config.toml
n_layer = 14
d_model = 160
n_head = 2
n_kv_head = 2
head_dim = 64
d_mlp = 448
vocab_size = 1142
activation = "swiglu"
norm = "rmsnorm"
norm_place = "pre"
norm_eps = 1e-06
positions = "rope"
rope_base = 10000.0
rope_fraction = 1.0
qk_norm = true
attn_scale = 0.125
bias = "none"
tie_embeddings = false
parallel_block = false
extras = ["some layers without attention", "paired heads", "shifted keys", "an embedding shortcut", "LayerScale", "norms scaled by depth"]
init = "trunc"
init_std_qkv = 0.0389
init_std_o = 0.0483
init_std_up = 0.0557
init_std_down = 0.0557
optimizer = "muon_hyperball"
lr = 0.00506
beta1 = 0.95
weight_decay = 0.0
lr_head = 0.00621
warmup_steps = 29
schedule = "wsd"
decay_fraction = 1.0
decay_shape = "linear"
final_lr_fraction = 0.0
batch_tokens = [8192, 16384, 32768, 65536]
seq_len = 512
doc_mask = true
z_loss = 0.001
train_tokens = 150200000
steps = 6639
dataset = "wikipedia_en"
Each number is 200 + 20 x the weight over the matrix's rms, rounded and kept within 0 to 999. Layers, rows and columns count from 0.

# layer 4 MLP down (transposed), 448x160, rms 0.0556, rows 252-281, columns 0-79
209,184,200,167,216,201,194,222,178,247,193,217,236,203,210,234,186,197,229,166,219,220,177,156,196,235,151,171,195,199,177,215,180,203,212,207,198,224,199,215,209,237,185,172,183,210,165,224,183,220,208,196,173,180,236,202,200,198,175,209,232,212,184,220,215,174,162,242,170,195,210,201,210,194,160,176,208,213,223,175
251,222,201,216,186,211,206,198,210,236,236,203,153,219,278,190,253,214,209,188,205,217,221,204,183,191,155,220,188,182,223,172,190,200,202,216,187,200,225,218,197,181,193,201,181,208,174,222,175,206,215,205,171,180,195,234,224,198,228,210,195,177,232,190,191,185,255,167,188,237,203,199,187,213,210,167,169,188,193,212
191,239,209,199,191,159,185,220,205,170,194,196,189,206,215,179,206,229,215,219,190,209,179,221,200,199,205,188,186,231,188,210,178,191,174,194,186,197,167,193,173,196,192,204,220,220,182,151,215,180,186,216,178,199,221,189,179,214,172,165,214,212,206,189,198,212,188,183,209,207,205,228,193,180,184,223,180,208,171,215
199,201,210,177,212,170,221,233,219,214,202,213,184,215,196,180,198,191,174,203,225,168,210,199,192,209,227,192,187,235,218,231,206,192,187,160,219,234,201,202,211,178,205,189,191,209,177,171,181,215,183,201,177,190,199,207,225,195,181,175,188,189,221,181,188,171,200,225,192,216,237,179,227,210,220,177,215,210,203,224
187,198,184,174,183,194,195,219,205,209,190,195,213,174,215,185,192,202,219,200,188,195,208,194,209,201,217,185,199,203,185,170,199,208,197,218,215,202,200,195,190,200,191,187,188,201,206,192,201,198,203,186,187,209,220,188,180,204,190,228,207,200,207,195,189,169,191,193,181,189,197,195,195,166,182,192,222,204,200,169
202,197,199,239,214,197,202,200,221,231,190,179,158,168,219,198,180,190,212,208,208,208,202,162,132,224,202,191,196,180,214,201,183,206,196,187,196,220,200,192,220,193,171,198,178,205,192,150,172,181,208,216,192,188,225,215,203,187,215,207,195,217,243,238,197,200,212,191,188,195,180,221,209,193,198,204,186,236,217,174
223,176,229,207,200,214,205,201,202,188,191,210,218,196,225,202,206,197,217,203,186,193,186,204,202,236,192,195,202,176,187,191,195,208,192,181,187,176,196,190,186,191,190,210,214,191,193,203,219,189,181,227,215,177,216,211,196,199,245,191,204,198,181,208,204,206,180,228,187,215,218,243,175,179,199,187,224,200,197,231
221,206,217,213,217,184,203,204,161,209,192,198,224,233,227,215,201,175,193,188,194,200,209,216,204,216,177,225,210,211,213,194,203,214,208,175,242,191,212,182,200,197,215,211,230,205,221,191,162,177,199,204,195,185,227,218,185,174,207,203,221,207,202,192,204,203,198,211,171,210,200,213,216,193,187,187,229,185,201,227
188,174,204,231,194,174,210,204,163,208,202,210,206,196,231,191,227,214,205,178,207,191,210,184,185,185,175,188,138,230,217,211,165,219,181,195,206,206,215,202,237,174,208,173,230,182,214,204,189,171,215,224,193,177,246,159,208,211,210,197,194,193,171,142,204,206,219,176,232,212,182,190,184,200,203,184,200,203,208,182
203,211,183,200,202,205,164,191,180,250,219,219,174,237,207,188,206,210,196,197,211,217,193,209,175,196,182,244,222,182,209,212,178,198,183,221,173,196,223,176,197,175,205,203,172,199,169,188,229,224,247,170,157,173,183,189,226,233,178,176,217,208,217,228,192,195,223,223,200,219,240,181,201,209,213,163,216,174,218,179
207,182,166,206,203,198,188,184,190,178,198,169,199,171,228,201,143,189,195,213,205,193,212,206,209,201,206,214,231,201,177,206,195,210,191,211,191,186,220,220,194,137,195,177,200,184,188,200,227,193,226,204,215,274,207,250,202,191,160,205,183,190,185,192,188,231,196,205,230,206,184,220,189,196,230,174,178,190,225,210
188,209,213,203,202,218,209,197,204,196,185,176,175,194,211,176,162,204,215,225,203,229,210,235,224,178,192,263,197,191,193,185,202,171,199,241,170,197,197,210,204,180,185,182,250,218,218,210,179,226,215,233,196,174,197,158,223,240,217,228,227,217,207,172,222,205,207,198,203,180,194,242,171,227,197,220,252,217,191,220
206,233,195,198,207,203,224,208,180,199,208,190,211,174,165,180,201,185,201,204,161,192,182,168,210,185,191,183,187,176,212,207,212,201,187,221,199,167,217,217,238,184,208,220,148,180,223,185,211,215,170,204,205,186,186,194,207,213,180,203,209,193,167,225,220,234,234,212,214,226,205,223,188,146,182,204,189,172,236,153
228,187,153,149,198,173,187,180,202,193,162,230,163,208,225,230,219,188,228,213,185,182,195,212,211,210,199,203,236,215,173,215,186,202,211,183,209,182,186,188,186,230,202,198,189,191,215,182,158,167,224,218,220,230,200,201,216,204,228,163,208,186,234,197,209,208,221,221,197,193,189,190,184,229,171,241,184,174,218,209
180,204,185,155,223,189,202,191,185,208,195,186,173,224,207,224,195,209,169,201,184,237,188,199,203,234,226,225,205,200,198,202,210,212,216,182,200,191,196,208,198,163,196,201,207,184,239,209,192,191,210,221,214,189,197,201,225,155,250,186,228,174,216,216,185,219,200,209,225,172,192,209,223,182,175,218,161,200,197,172
207,204,202,201,208,176,194,182,215,208,185,200,220,215,187,197,201,182,229,223,219,210,198,185,225,149,187,222,195,183,162,160,208,188,176,173,199,163,206,255,210,227,208,222,186,191,193,185,213,210,237,171,228,227,194,195,211,175,177,165,191,217,197,212,198,179,188,194,181,208,198,212,225,226,175,191,173,208,218,195
162,216,200,207,189,219,219,220,195,238,225,169,176,151,219,202,189,187,198,200,218,165,222,227,196,221,193,210,172,214,196,193,208,179,160,175,212,247,209,219,215,235,214,191,223,201,224,201,210,179,220,217,207,207,223,190,196,159,188,188,177,193,193,206,192,188,185,214,174,225,197,162,218,191,200,201,255,212,167,210
180,220,160,204,202,212,198,192,188,201,208,192,192,188,184,178,198,212,202,203,195,204,200,199,203,209,221,200,187,189,208,195,193,206,208,198,217,215,209,200,212,211,217,194,188,222,204,202,178,210,201,216,194,196,196,200,219,223,216,184,206,196,221,198,182,194,198,228,193,202,185,204,189,187,202,207,205,208,200,183
190,248,232,202,226,216,218,188,193,171,217,198,232,187,204,219,219,181,184,184,221,198,214,208,211,191,207,199,195,206,174,159,192,241,188,166,198,174,212,174,167,237,173,230,191,169,230,190,245,183,207,167,200,208,206,199,234,205,224,188,210,218,201,170,204,223,189,220,223,224,177,184,193,207,225,216,206,187,192,202
202,203,186,196,184,250,212,187,185,166,217,184,184,214,214,213,223,233,230,219,217,213,194,200,232,217,194,206,219,188,213,205,200,208,183,197,240,211,198,163,212,215,221,202,211,186,250,235,182,179,166,192,175,210,208,197,211,221,190,240,240,232,196,214,198,209,189,194,214,217,188,172,166,193,179,204,247,209,216,203
166,190,167,188,188,211,169,204,157,223,210,209,194,197,198,194,197,195,196,204,204,217,210,174,208,171,236,178,190,204,165,214,186,195,227,192,206,193,205,202,213,178,207,199,206,189,182,220,195,192,208,180,217,180,204,187,202,201,202,216,195,177,183,208,180,211,158,214,189,178,197,195,230,227,185,173,169,204,178,216
191,203,227,201,224,209,218,225,195,197,193,197,188,240,186,150,222,253,163,187,195,168,194,223,243,221,214,192,199,226,202,171,196,208,220,240,236,200,206,184,198,202,222,207,176,204,208,216,187,218,190,175,196,176,187,210,189,224,199,207,231,212,209,199,213,235,193,213,185,179,191,175,179,191,203,193,178,236,190,186
198,188,198,213,190,139,182,195,188,211,197,231,209,166,189,184,212,184,210,217,185,179,204,219,228,209,199,227,197,189,203,196,202,190,169,226,236,200,208,167,226,229,190,200,183,234,170,203,187,190,190,218,188,201,194,205,196,188,147,173,187,242,210,212,214,172,199,191,204,186,196,198,166,209,208,156,175,205,257,210
198,222,206,171,217,202,208,188,180,195,209,242,205,179,201,208,226,214,166,205,216,239,200,192,202,220,198,232,202,224,184,204,190,205,197,201,219,200,229,205,157,192,239,184,227,184,220,183,185,222,195,215,180,193,226,180,199,219,213,208,196,183,156,164,184,197,204,181,144,177,206,193,166,180,227,213,188,197,242,203
177,218,222,203,177,185,224,178,186,176,153,193,207,200,214,177,216,222,193,240,185,199,200,201,195,169,223,151,192,226,177,216,184,220,212,199,190,202,223,183,205,207,183,184,171,156,170,180,208,225,205,180,166,175,213,222,162,194,217,200,186,198,241,199,244,179,209,199,250,201,205,189,196,161,160,201,206,155,185,202
252,190,211,182,170,206,225,191,180,221,213,199,197,206,210,249,203,205,204,214,191,211,230,243,206,177,228,173,189,206,241,207,208,187,174,172,185,187,194,180,228,208,215,210,183,237,186,194,186,216,181,193,222,214,193,198,204,156,235,206,176,197,202,238,236,207,210,198,208,209,190,192,173,228,224,178,204,201,202,225
169,178,224,196,227,163,210,215,220,181,178,193,185,204,193,207,248,240,205,179,216,196,184,179,193,187,176,190,211,207,181,230,210,181,232,198,201,214,222,174,197,233,195,190,182,184,180,185,163,186,179,217,172,195,215,215,181,206,209,195,217,190,201,202,199,206,188,162,214,215,205,209,179,216,251,243,209,184,198,200
218,180,206,198,206,149,206,232,212,223,222,222,226,218,215,198,234,228,153,193,204,200,191,206,220,205,220,214,212,186,220,196,154,242,210,190,174,206,175,175,195,225,196,227,176,173,215,182,206,208,197,193,210,216,185,188,213,215,176,149,193,209,207,173,161,188,222,220,183,184,195,200,204,211,194,223,205,170,164,196
202,213,188,146,242,217,205,200,211,209,219,198,194,158,205,199,186,232,183,238,239,194,176,197,189,201,209,212,184,193,191,215,188,192,203,196,209,198,171,211,223,197,187,188,183,188,220,173,209,178,189,201,176,198,192,169,183,227,169,201,179,218,233,214,188,201,203,169,219,194,173,226,216,175,211,204,208,198,214,193
164,182,235,219,240,206,186,222,212,233,234,193,187,219,226,228,216,150,213,204,188,210,219,169,188,198,152,218,214,163,201,199,201,197,189,207,210,171,182,215,230,162,194,210,233,182,213,213,247,162,189,229,200,207,208,216,227,209,201,194,188,203,211,174,193,205,159,183,176,174,212,203,179,196,195,176,203,212,200,215
# layer 4 MLP gate, 448x160, rms 0.0563, rows 253-281, columns 0-79
180,220,170,184,201,225,209,185,190,174,204,181,210,206,219,175,196,214,220,182,164,153,170,211,196,174,218,195,222,195,211,209,188,209,183,197,200,213,170,230,234,160,230,213,177,230,187,250,164,179,178,211,174,198,199,185,189,200,194,194,175,179,202,192,177,179,261,210,178,197,236,222,192,194,203,216,195,219,178,203
228,198,178,213,186,205,188,197,193,186,206,187,223,204,178,177,187,187,202,189,224,208,201,139,197,194,205,202,212,189,178,212,214,192,202,221,216,188,207,208,176,200,211,174,215,196,217,188,210,185,215,209,211,158,189,205,176,184,208,159,175,174,198,169,216,190,202,221,179,229,175,191,193,221,199,204,180,176,184,214
193,191,206,197,245,222,181,191,142,211,189,178,163,199,179,216,218,223,191,212,197,206,220,150,216,181,180,200,155,176,214,199,176,192,201,218,182,218,187,184,220,209,177,219,202,184,224,185,155,185,248,218,160,189,209,212,196,186,198,174,190,201,193,205,184,199,185,205,203,196,211,199,220,220,186,244,198,194,211,200
207,214,208,186,180,204,199,196,215,216,207,185,182,191,193,181,205,197,207,194,186,205,213,203,196,199,180,227,200,230,192,206,191,215,202,205,209,198,181,195,200,206,191,193,205,190,204,190,214,197,201,184,204,192,181,214,207,215,198,194,198,196,200,175,191,205,209,196,213,210,173,187,211,196,223,200,191,202,209,222
215,167,200,205,198,188,171,200,221,208,202,160,216,196,199,190,218,189,211,220,238,238,205,144,205,218,193,183,182,161,198,192,202,202,212,170,219,171,198,202,249,177,185,181,172,193,176,172,204,200,219,171,201,196,188,183,209,217,200,218,194,178,216,230,217,211,205,200,167,191,204,194,154,172,173,173,182,175,191,157
212,198,217,180,224,205,200,197,195,204,236,232,190,195,204,161,183,191,195,199,221,218,230,159,220,205,215,222,185,186,230,217,228,199,201,230,212,203,182,180,192,216,184,186,202,204,208,201,201,231,232,181,200,199,210,183,201,198,215,204,208,196,200,178,227,200,208,183,187,192,210,187,240,215,204,199,210,181,172,209
213,197,188,215,214,179,213,207,217,198,212,189,215,211,235,206,196,199,172,181,206,197,198,217,216,184,185,209,167,182,204,174,224,206,228,201,210,217,209,217,215,205,215,192,205,223,221,191,203,195,177,202,170,234,216,203,185,185,210,190,185,190,203,184,199,189,187,196,169,221,189,197,192,205,209,210,200,214,230,199
186,222,178,215,206,183,169,179,202,204,208,228,185,199,221,192,181,181,199,187,188,196,174,145,200,210,208,183,243,198,223,205,188,193,203,188,213,182,199,243,165,231,192,261,180,275,189,192,211,210,196,208,228,210,201,188,203,187,179,223,203,162,171,135,216,173,189,184,187,207,234,174,188,228,194,207,213,187,201,198
148,240,212,176,155,212,158,195,223,231,189,192,228,221,224,205,230,246,162,192,225,189,229,199,182,203,193,208,183,211,226,220,194,189,221,202,234,174,181,214,202,210,209,209,211,192,191,184,177,225,223,197,211,206,206,161,212,176,164,199,184,188,204,224,196,192,207,206,193,203,202,172,201,226,198,187,210,198,181,184
153,232,171,194,157,165,219,200,199,190,172,215,249,202,237,172,212,199,203,178,207,215,165,197,218,173,197,190,167,160,213,186,184,177,183,235,233,211,173,188,195,188,194,204,220,203,216,256,192,239,175,219,209,158,152,204,166,229,207,199,213,192,200,197,186,191,227,197,189,202,187,196,181,194,184,230,216,211,160,183
217,200,178,176,201,218,199,233,189,201,186,192,178,179,208,202,179,198,220,198,153,238,199,184,209,190,203,197,187,210,206,176,195,201,195,219,164,204,189,196,201,180,215,185,212,193,179,197,208,213,209,231,221,178,246,208,190,191,192,214,203,188,219,172,181,217,209,192,192,203,227,196,188,205,188,245,221,188,215,214
191,178,224,231,203,206,213,192,212,207,226,150,216,169,188,191,197,206,167,240,192,204,181,206,210,205,155,194,152,204,234,196,236,205,200,189,213,190,188,212,216,198,216,204,182,206,176,182,172,178,159,188,189,206,202,217,208,176,172,183,226,227,191,197,247,241,209,184,171,228,212,198,204,157,205,182,184,195,224,193
190,197,196,206,192,206,199,192,191,193,194,189,194,223,208,228,174,156,204,185,227,211,226,216,216,198,198,227,189,196,232,195,204,230,229,186,195,188,177,235,217,156,201,209,212,185,214,217,164,180,206,232,221,184,192,221,184,221,207,202,179,211,222,200,200,237,173,197,238,216,186,216,179,192,184,199,212,214,207,213
179,192,188,176,216,192,185,163,192,197,183,237,213,179,176,198,187,197,240,157,204,188,188,188,162,214,200,214,159,201,247,224,200,164,214,174,228,182,206,192,217,216,195,239,224,144,192,210,210,201,192,200,188,197,199,225,216,184,179,206,203,203,203,199,215,242,216,216,193,206,209,211,207,181,168,200,185,195,206,221
201,156,213,230,196,179,211,221,193,182,192,187,168,211,207,222,175,232,207,212,199,204,201,214,202,227,207,199,206,199,221,203,184,180,217,211,213,168,226,199,173,215,197,196,209,202,220,199,218,225,249,179,233,204,222,168,177,190,215,179,166,173,216,182,226,179,209,197,203,213,185,200,214,184,210,193,213,190,184,220
195,199,144,214,203,234,207,184,170,174,210,222,195,205,213,211,224,213,198,230,175,180,173,194,193,187,222,215,172,163,176,196,220,239,175,187,203,185,189,216,209,210,191,181,174,193,161,209,217,237,230,196,230,232,209,225,183,195,191,206,198,207,207,202,240,213,210,215,212,205,223,233,183,235,161,207,190,183,215,216
201,187,209,204,222,189,207,199,218,212,218,190,182,202,209,219,202,213,226,219,198,216,193,181,184,182,205,209,193,209,187,213,182,195,205,170,195,206,204,186,208,219,187,199,225,195,168,201,215,203,190,197,229,202,192,206,193,192,188,206,200,208,189,185,201,207,224,200,199,194,201,198,172,207,175,180,200,204,183,199
196,219,243,177,232,166,173,162,177,191,198,218,194,175,209,221,206,208,202,158,208,236,203,208,197,194,211,212,230,216,179,180,231,195,212,160,192,201,186,181,146,209,195,230,213,184,260,203,215,197,211,197,201,207,254,233,219,157,203,208,215,187,209,225,207,201,184,180,197,171,181,201,187,222,174,190,189,157,205,194
204,167,250,183,213,170,184,203,190,212,204,221,179,199,184,245,171,179,217,208,234,236,152,205,224,228,198,210,227,191,195,236,170,202,207,214,174,203,197,211,202,186,194,187,230,182,225,183,180,190,198,238,233,206,236,211,184,181,192,199,200,195,214,221,197,212,194,230,177,220,169,227,202,165,211,252,193,226,201,236
197,201,208,217,194,199,191,244,204,161,190,212,190,225,204,175,163,204,193,198,197,196,211,217,220,216,191,205,196,204,229,198,209,202,173,217,215,191,206,199,188,214,228,201,192,204,211,209,176,205,179,213,160,194,232,201,168,206,186,192,216,188,224,172,203,209,194,179,199,197,160,189,188,162,209,210,185,196,214,182
213,206,219,184,202,228,229,234,215,235,191,200,200,184,184,249,215,187,226,177,229,206,215,223,200,196,211,190,187,173,234,220,196,220,210,171,176,215,189,236,208,219,200,173,227,212,187,198,197,179,170,221,203,200,167,170,173,161,221,239,196,176,171,191,198,170,154,189,219,209,187,216,219,213,218,214,196,174,199,174
203,230,203,204,182,213,188,241,184,184,239,179,189,200,186,216,196,166,210,182,218,154,200,180,196,238,205,215,218,177,200,242,219,217,189,177,177,162,206,239,216,183,207,198,216,215,180,179,209,210,227,214,180,178,202,156,214,155,171,197,253,172,186,219,169,249,177,198,205,170,232,191,210,181,171,220,224,242,186,186
209,179,238,184,188,219,198,206,214,200,232,225,221,210,190,203,227,212,195,190,213,149,203,211,226,219,226,217,181,186,165,181,223,170,203,215,236,167,183,185,176,215,206,200,197,174,247,169,192,210,199,218,219,217,197,219,176,203,208,208,213,208,178,193,174,239,198,191,214,200,190,167,157,223,196,178,185,189,195,208
155,217,187,244,206,187,198,241,224,181,178,195,202,219,208,189,203,219,204,171,242,196,206,189,231,191,218,188,171,196,196,192,192,192,209,214,182,165,168,177,217,204,195,197,211,191,171,190,208,217,204,209,196,188,232,205,149,166,243,207,209,211,214,191,214,202,184,199,187,199,221,205,180,152,177,209,172,187,203,196
191,196,204,201,221,245,215,214,162,199,159,184,206,216,262,210,195,189,180,167,204,208,198,179,196,203,184,198,185,197,218,205,179,195,172,201,185,158,202,199,214,209,214,191,177,183,222,145,207,186,199,193,155,220,190,227,222,194,170,181,175,183,232,200,196,179,216,205,186,209,209,202,205,165,176,204,193,206,221,197
172,221,218,222,231,204,189,221,204,201,182,234,203,194,241,183,216,211,208,208,184,204,186,178,228,208,228,196,199,209,189,232,234,216,209,197,200,203,175,202,194,218,155,215,217,230,197,197,180,213,215,183,206,165,179,225,199,184,179,194,198,181,206,169,200,236,202,218,206,179,194,204,229,213,244,229,220,184,208,216
168,198,219,166,203,190,210,193,229,217,202,195,223,234,179,205,244,213,198,201,211,219,239,179,209,184,179,219,194,184,189,219,149,188,184,188,217,219,226,212,186,170,194,191,228,181,209,200,215,187,201,216,174,198,197,179,220,208,180,198,202,202,201,169,194,209,217,172,205,174,224,211,152,228,207,207,222,189,191,243
193,182,202,220,189,181,178,218,192,199,179,219,210,204,180,240,190,159,192,206,201,233,190,190,192,209,151,188,205,184,194,233,200,189,192,226,209,193,198,227,204,216,204,216,194,186,187,163,185,240,218,224,208,209,173,186,209,226,200,177,197,189,224,208,202,216,216,211,239,196,232,172,202,195,180,167,220,185,205,212
216,219,171,199,205,216,175,202,191,182,205,183,201,185,210,202,220,179,221,206,220,190,159,183,222,175,179,197,179,241,197,212,179,183,236,212,184,169,177,200,221,195,219,200,160,203,173,237,194,201,196,225,139,206,222,183,181,168,182,198,213,171,195,217,183,241,174,251,224,212,219,222,237,172,199,195,202,210,239,171
# layer 4 MLP up, 448x160, rms 0.0549, rows 253-281, columns 0-79
220,219,186,212,214,206,150,222,161,245,164,175,205,201,197,221,215,229,198,137,213,204,218,235,215,197,207,206,192,153,212,212,234,195,170,206,195,206,219,182,172,205,163,238,196,211,200,196,205,190,185,193,212,202,217,225,167,197,183,180,237,198,177,186,205,205,208,206,205,201,202,265,228,198,211,223,194,219,238,185
209,212,235,201,159,165,194,210,220,177,176,197,223,174,160,193,196,206,180,199,196,233,178,194,189,188,187,208,194,208,193,181,222,179,222,210,197,181,161,211,178,188,184,209,229,208,205,163,221,204,148,190,177,205,215,201,189,205,179,220,160,197,232,177,205,243,186,193,205,195,178,190,194,199,191,231,153,187,175,218
197,204,223,173,195,170,199,230,206,207,221,191,190,218,239,165,189,211,203,161,176,210,187,177,212,220,216,166,191,190,156,199,209,151,196,194,241,225,192,198,192,170,195,205,172,204,206,186,206,212,211,152,173,212,218,209,177,201,186,227,209,214,233,235,211,210,192,186,213,207,182,203,178,242,227,184,239,155,220,182
202,211,189,217,190,203,194,201,208,209,199,185,197,216,203,205,212,216,209,196,193,200,191,185,189,192,181,215,199,198,195,199,194,211,200,219,196,201,205,199,188,210,204,198,177,200,194,189,212,193,208,206,201,202,181,198,189,249,202,176,212,200,182,181,199,204,202,201,213,200,197,205,201,216,225,209,185,191,199,198
210,211,185,245,216,220,190,137,205,188,219,205,196,224,200,191,170,241,174,241,204,184,191,188,151,240,228,198,198,194,217,213,185,178,218,221,187,230,188,215,212,220,196,182,211,215,216,201,203,224,214,214,196,213,187,208,191,193,207,195,219,213,220,207,214,201,211,172,211,187,194,195,217,168,201,175,182,179,227,207
179,211,220,194,212,208,235,208,209,199,197,202,194,189,230,199,197,194,181,170,225,187,180,195,203,219,222,190,223,188,208,198,222,189,194,182,205,198,196,191,184,195,182,177,190,165,206,200,234,212,191,217,223,206,183,234,203,216,210,216,204,182,162,201,200,221,211,185,196,204,196,210,211,192,222,180,220,187,166,223
204,224,202,212,201,189,201,207,177,215,201,196,173,193,227,203,206,203,179,183,211,197,183,213,200,185,212,218,196,214,227,190,209,198,195,176,240,216,213,200,214,205,204,192,197,214,202,199,209,174,196,227,188,189,220,198,196,204,220,194,189,211,185,195,193,195,172,211,176,211,201,204,190,195,200,186,213,204,194,195
231,182,211,202,212,193,184,182,203,183,195,169,137,126,189,207,200,191,192,177,220,191,214,168,158,203,204,206,196,179,198,191,170,190,174,221,215,193,176,215,223,219,207,193,213,235,211,183,214,161,222,172,193,220,204,173,219,170,143,169,212,152,193,194,225,219,186,239,212,196,179,210,185,202,188,176,227,207,221,206
208,186,205,176,185,217,217,214,229,222,213,212,230,230,178,238,231,246,189,213,217,219,215,207,195,195,227,217,191,168,178,222,168,178,206,201,188,190,195,173,172,188,203,195,204,186,221,186,231,204,226,199,198,189,163,222,192,168,238,225,203,232,200,230,235,142,184,215,202,196,196,214,213,183,174,248,175,230,225,155
195,203,196,173,158,202,188,185,166,185,205,211,198,239,218,228,204,210,219,196,199,198,205,244,200,216,204,178,200,206,224,203,159,193,193,212,200,218,240,231,199,195,208,202,218,196,196,198,160,180,197,225,237,242,219,179,183,180,178,213,176,218,240,204,175,250,192,208,220,208,207,209,183,184,199,176,160,205,210,205
148,179,209,204,242,211,206,178,212,197,214,199,233,195,225,216,198,210,175,198,194,194,179,196,203,219,213,196,188,227,185,232,225,182,196,197,200,252,181,212,219,193,209,217,205,221,205,198,242,216,241,237,192,178,210,156,259,186,220,207,192,179,217,210,173,206,195,211,198,197,201,149,216,195,189,199,212,194,166,210
222,211,167,163,219,207,188,233,189,203,208,219,187,180,186,192,207,197,232,155,172,178,230,182,195,183,188,189,190,193,213,194,180,210,198,196,205,181,202,185,222,204,177,214,167,213,217,195,203,248,195,207,177,197,218,172,213,219,191,215,165,200,179,235,186,179,205,198,205,207,190,186,169,183,182,214,195,208,190,163
163,214,212,208,226,212,216,220,201,193,179,188,199,223,201,217,164,198,140,232,175,200,181,188,210,214,211,226,173,193,162,204,198,211,190,237,198,189,226,217,207,155,219,211,167,212,219,196,211,224,194,180,203,203,194,220,176,192,216,212,172,188,187,229,225,209,203,214,229,213,212,182,216,234,253,198,185,187,221,172
207,206,178,223,181,174,196,184,194,166,218,202,186,190,198,207,220,212,215,245,193,167,256,229,227,178,230,207,217,209,211,192,172,205,179,196,196,207,204,198,189,207,218,177,216,165,183,196,182,233,211,187,177,171,225,174,204,193,193,201,164,209,221,190,178,194,163,180,195,185,180,239,191,170,189,158,195,193,187,213
196,202,189,210,174,199,194,233,238,173,207,177,184,231,180,199,200,172,192,205,175,192,196,179,185,250,223,190,248,210,214,149,203,180,196,181,217,189,158,180,191,194,196,176,186,197,214,176,206,175,212,213,209,231,235,227,173,166,177,205,179,171,189,161,204,183,175,178,173,194,201,190,181,156,229,174,187,209,225,193
229,196,195,187,160,201,188,176,201,166,160,201,196,228,213,233,208,214,189,214,176,186,180,184,192,200,163,162,218,156,217,199,184,196,223,231,193,207,182,203,194,164,169,206,206,226,198,213,200,205,204,190,186,226,188,203,187,198,184,189,182,161,221,197,208,221,180,220,211,220,201,190,172,204,218,204,161,181,190,203
203,208,214,215,227,189,186,198,197,194,199,210,197,198,221,199,186,198,208,191,218,199,191,197,191,188,217,199,206,172,212,197,204,181,194,208,200,192,197,196,201,201,179,203,201,178,207,204,192,184,201,208,209,238,219,221,199,204,198,197,200,201,215,209,205,185,194,190,182,235,210,208,200,213,197,207,210,179,203,189
160,231,197,204,232,208,184,195,195,191,209,201,250,158,216,208,158,187,161,225,221,176,180,169,185,177,227,226,195,215,198,197,210,182,162,199,214,191,191,226,181,186,177,211,186,241,206,196,233,216,192,188,191,229,208,216,234,197,142,164,192,194,189,203,201,186,187,231,229,159,191,208,218,226,202,204,173,178,219,167
198,212,180,184,182,201,180,178,227,196,175,201,206,217,188,183,240,205,200,180,229,191,211,212,216,186,173,232,185,181,213,215,221,212,216,148,225,179,179,204,186,190,213,187,192,188,201,223,180,236,223,196,211,205,197,206,181,191,194,219,215,207,180,227,185,209,178,196,212,205,212,209,183,214,187,167,198,232,178,155
182,187,185,195,195,190,197,206,195,197,181,212,184,186,180,176,178,208,192,225,172,177,211,191,205,206,198,212,175,240,194,233,206,210,224,196,208,172,202,175,183,221,200,218,182,199,203,213,183,188,175,182,208,177,213,199,190,184,205,202,193,217,229,181,185,217,199,200,198,222,204,176,193,210,173,196,174,207,206,191
200,230,203,209,169,176,194,197,229,220,221,208,209,196,190,192,235,198,146,233,210,188,225,181,190,170,194,222,221,193,219,196,205,183,188,199,197,173,200,163,227,162,193,195,211,223,245,175,200,187,209,168,210,199,221,213,220,194,228,236,185,181,192,199,203,182,204,193,192,247,191,168,203,215,209,181,158,233,157,178
215,191,221,149,174,212,206,166,177,222,197,224,195,180,207,188,173,232,192,196,206,185,186,218,178,207,198,209,233,213,180,197,170,185,200,199,206,179,227,185,154,231,238,198,189,228,212,192,234,164,207,186,230,203,231,213,201,185,223,156,176,239,206,211,230,193,182,190,210,189,200,245,160,188,233,178,222,193,218,182
201,201,188,230,182,163,193,209,200,207,187,211,182,191,205,189,232,163,215,215,229,239,196,175,184,198,194,207,202,171,197,189,174,215,156,199,188,195,215,225,196,171,199,222,216,214,220,228,203,230,182,201,196,169,174,200,182,182,211,193,242,147,193,212,216,196,215,205,214,203,159,209,210,212,193,175,192,196,208,161
203,187,193,212,162,196,229,183,222,188,171,219,200,181,195,192,204,194,199,216,216,176,191,200,205,172,211,171,222,204,173,211,189,177,223,175,195,205,196,201,207,168,195,189,214,189,194,194,180,221,229,182,199,166,186,191,166,207,208,186,213,240,189,215,158,195,184,209,197,169,213,201,196,146,177,181,190,190,225,183
202,180,213,183,198,170,224,209,205,206,208,201,188,227,241,228,184,186,206,222,212,223,215,235,203,230,188,196,190,203,211,215,182,211,200,206,219,162,194,204,205,192,189,182,176,205,204,191,223,231,221,210,185,210,210,187,238,211,185,179,183,215,204,188,213,157,206,219,199,206,187,176,144,193,187,216,210,237,198,176
210,205,239,187,185,178,192,196,174,189,185,170,227,215,199,209,189,168,123,196,205,218,216,217,204,220,194,222,209,199,205,187,163,181,219,229,198,233,174,201,197,181,199,185,163,178,161,216,176,198,184,218,199,207,209,187,197,216,204,181,189,192,183,235,163,167,199,191,212,186,246,186,170,188,170,202,218,200,220,212
198,210,176,198,187,199,198,192,196,170,197,224,138,203,192,173,166,203,191,159,203,204,221,204,190,203,216,210,214,185,185,200,208,170,198,266,226,216,199,196,209,207,174,193,178,218,193,187,213,235,201,223,202,213,181,194,181,177,196,218,198,190,161,201,219,222,188,212,206,166,210,210,220,238,214,182,199,192,216,195
207,194,213,211,202,216,217,170,203,242,192,189,214,194,159,174,212,220,191,226,166,184,233,184,200,185,182,184,169,187,196,182,219,182,209,192,205,197,226,203,235,169,200,206,213,204,179,202,187,227,228,202,185,184,194,180,193,173,258,191,205,171,205,185,198,142,184,163,216,226,229,206,181,199,166,219,198,213,206,196
199,142,232,201,190,207,194,205,207,200,217,190,198,211,252,202,179,185,194,220,170,219,235,191,171,218,205,172,188,146,195,208,208,242,228,170,222,179,209,174,206,155,211,215,187,209,205,170,241,165,206,173,197,231,250,232,200,194,204,218,174,198,182,213,179,222,161,182,184,217,200,210,206,166,220,203,196,209,173,184